python train.py --num_hidden_layers=13 --hidden_size=64 --num_attention_heads=2 --num_key_value_heads=2 --head_dim=32 --intermediate_size=128 --vocab_size=2048 --hidden_act="swiglu" --norm="rmsnorm" --norm_place="pre" --norm_eps=1e-05 --positions="rope" --rope_theta=56900.0 --rope_fraction=1.0 --qk_norm=false --attn_scale=0.177 --bias="none" --tie_word_embeddings=false --parallel_block=false --extras=["capped logits"] --init="normal" --init_std_qkv=0.0734 --init_std_o=0.0 --init_std_up=0.0734 --init_std_down=0.0 --optimizer="soap_variant" --learning_rate=0.0091 --lr_mult_up=1.41 --beta1=0.95 --beta2=0.95 --lr_head=0.0156 --max_grad_norm=1.0 --warmup_steps=200 --schedule="wsd" --decay_fraction=0.562 --decay_shape="sqrt" --final_lr_fraction=0.0 --batch_tokens=32768 --max_seq_len=512 --doc_mask=true --train_tokens=93660000 --max_steps=2859 --dataset="wikipedia_en"
Each number is 128 + 24 x the weight over its row's rms, rounded and kept within 0 to 255. Layers, rows and columns count from 0. Numbers have three digits each. The size before them is the row's rms in percent of the matrix's.

# up: layer 2 MLP up, 128x64, rms 0.325, rows 101-127, columns 0-31
# down: layer 2 MLP down (transposed), 128x64, rms 0.203, rows 101-127, columns 0-31
# gate: layer 2 MLP gate, 128x64, rms 0.368, rows 102-127, columns 0-31
up101 096:143149099149112087154126148130120130147120131147136118186142113099109149148131097112091109094141
down101 098:127120147159100149117134134158115111108115152123124118122151146117149206114121142142142153133122
gate102 118:114184182143130146094144072119127145129126082163125115133121133123091136130115114162157137130119
up102 116:164091117143146145118130177123172152120128103125157107160137117155132121109117115128167122105147
down102 111:146105132142125129168105136144106110186149169137108127069114131150157137097080129120084192148138
gate103 106:143095127147106106113133135108128119157122153135105147086115124132083153080141097105161127111081
up103 098:117134144078102118097137123115123124145125155104132130124144183118121143090155139134152101119113
down103 101:123120101149195134131129097120125127093104099137158127136092103115145078173091092108096132136132
gate104 094:142124109122138117165088150109124145165116143159125090135125175116101138146133142107160123131109
up104 098:064159100119088131090197134151111127110124151127116130114166115111115114134124145112156083112107
down104 101:141092131121142119126168148134157143109120081146134072118113120123155127095128124146125158107118
gate105 126:113119141113132148097120111091097124116157127157166124120136155141142127152120131122135105144146
up105 100:162097115115170113128129150138090120129122138137130115134081113152127170141104111139158104144100
down105 095:137093146115130111124128129108183152133149114084079138103117147161093127109094141149118124139167
gate106 097:126164145128131101150135163132122131126116112133117155129104122122160175075125099149099106119091
up106 090:111147156111103150123130135096154130107177139130118112094185114126113123196116131092111121110116
down106 102:128182170137108139143124151140125142125136150152113128138162136138178109124146107108140182140135
gate107 091:050162147139139096181152151192130130151146146127139139129117133133099117160123122107150154132137
up107 083:146107103161115171089107096083165144110120129160143121124156192137103135113158166128090123143112
down107 093:192120142114108128129135110130149120144157132155084072158125084159142114118140110109194130142145
gate108 096:171151149094137144137108147147135109178140097156111159124165086129157105137110124150067128103105
up108 103:123133150113133070113102132140131140123143090101171093135116090131119082122118171160137169103103
down108 106:146141120110144136154081078143142100136143111154085110118140162085115119099123127134143154118172
gate109 109:125137091133148122170135101135085172153078131110133122121122116144134138107098111113106144149172
up109 108:177160068131083140117111123124109127109136138118140134100105110110129140133134063101115121114151
down109 104:125120103103133121173129106152136139077098136145107108113131157096083099140086108130118118120116
gate110 089:135150147177154132086132097169123130132158115128117129104086114126112137140119129120071182135114
up110 078:140165122120135126128117144150150173138138075148158135102126110175164119117089099124113119136115
down110 092:081141160120122159124120107146173138112177105154100119162119148113141134138127133134088147145144
gate111 105:136140107147149119106150140127111162125128152106141139151135066125176148085140122141127157161064
up111 087:119082109154139090094056141141120136156159120124119147111135126100114131088114155114135119134111
down111 093:135109129157116150110104145110121132114109089118187113159136132103162121126136170169074110119146
gate112 087:133151159119128128163139134148111138131123145144144144157160137097150125095146112096136117158102
up112 093:125117145151111142150136100116156176147096117116122159148151060114121130137095172166147170123140
down112 104:109161172142129146140151179145134127127125123118168131129138138134091175128111178119165136146160
gate113 090:135138100143162105146139163153094103121082151131109097153142127147154131111119100118112152115126
up113 081:129102088096140103152121170167095131079115138149118123130118131127168124119124089120115162118113
down113 091:141119107143163121123149084129108103139090182120124122118081143124125102114122109140111084140145
gate114 105:110139117128102118104132075157146132150125130163145127112099132161102096125087138120109129107063
up114 114:147136089121151142113100143140115123133142140155124125154161107162139109131155064131134126167188
down114 112:134106159117124115175155147149122142150107112104146136103107125092130163112117137119134123094084
gate115 106:137150108100085116130148140153090168085134113125157136106132129125132099123099113123112133152134
up115 104:147092071133148097090086108162138124117105142128120121154139097116101129121107128098146148129112
down115 111:131114108158129154125141128148163116171130103128173135098101090136197123111169142152116146144132
gate116 093:136177108125095133191163127140133158101157110115171153144107117115104154141090154123095113109141
up116 096:129098153131155068087108114126125098166130118110090116147120099135131142103172166096124140097110
down116 097:078098173168124136104139129136129092114156144161125143137129098180135127103112124125143153147090
gate117 083:119149144127099123186084088135148107162133097160113122151132166162112119145117122114114138147170
up117 099:103138145106102130173104084150140101161129114172121136133141166167142142150125102110120152171144
down117 100:105105152122153169113134143100152143140139137068146166163121229129097147122143115131098094127119
gate118 103:166111104142116106107119110105127126109094124147151136119153096151096158098100131111160121109106
up118 085:138087097129119096090126105102100099099104115135137152134145136154145154086127127153134110114103
down118 090:125100101128111127114102121118144142118093115152121156144114142132129163180154131144109111113141
gate119 085:158139161117116122133118171101095116138177135067136130151131148131161114135167153132126118138113
up119 088:119132115114143159129137100128153128119110108174125108110103139131128127140133108124138089134128
down119 090:137109109156124102135135141163148159155123127189143102128135099165106118103091115134156155124151
gate120 102:140177162129132135153118114132097157142139118100168114090108176153147114097123136147143104113123
up120 112:158099122148125135116128116148076134100147093153110142141166125093125116130117119167136104134155
down120 118:109130143083141150136108137119190153155100132115126130112099066159146126112104148092141153126113
gate121 094:128094150109137120119125139132142133106114156082138153166146150139158128108150152152142140129126
up121 098:154134158139099132111102115174156146114168130157127162125105138127109165122164117137116123078095
down121 083:084132129114149154144136152112132111128116123116119122083107116146118103172107113156112072155123
gate122 104:126134087140116121107118141124068090139106114152136155156153131128108099147127106114085147103135
up122 099:102130108080100148100157114071155134127119153120135088099103110138154142128118124164173107145119
down122 104:160147149139150113158136138161139126138156142105133110137137121126172148158124132104098148132079
gate123 105:060135115123128087146180101094131116097143141137134071156115102104105130174143100135133136107106
up123 095:129123124126167115161163065124121120106083177177168123110133123092127134151163108150130124095088
down123 098:125125085142105178148132135097119134126106089084107163167125136138117112084130124100096151163163
gate124 119:140094111130138133133134176095149142122098142167114076130130127116115132105120125119146170094116
up124 110:146125132108135174127093106151139127128158098155134139076103137120118137144144120100096094116085
down124 107:103129156178109131097150146108107083080099139145109148142173105118133089130114092128138136112134
gate125 090:144125141174116112136113100133174120151157097100134087164125098090112125112112147151107180160171
up125 090:099101102134106125121101144096150097123134162118138148123147108158122091068136121118142160143134
down125 098:135118113111125106146100136146085185107115135179143127119129149162144160150107152099121102136096
gate126 119:099148140134129117086154099128154093078088139133146078149121117126137109118095103097165131090158
up126 100:156103147158169099142112124127070148135131143134099118168167111140125180143110102147165161146090
down126 101:124157130127122140126146160112212118083103125113135140127093164132120098116117158106154096112125
gate127 097:110131105182133130116125153137134112138121149083130139130111166172121135134111120079181177147118
up127 092:172141154137140113097142119153087138180074112117117133119140138146116183130105106186145127096165
down127 095:132141116127100160167127150075171128081153119146123153161161126120149105123140139105137139167132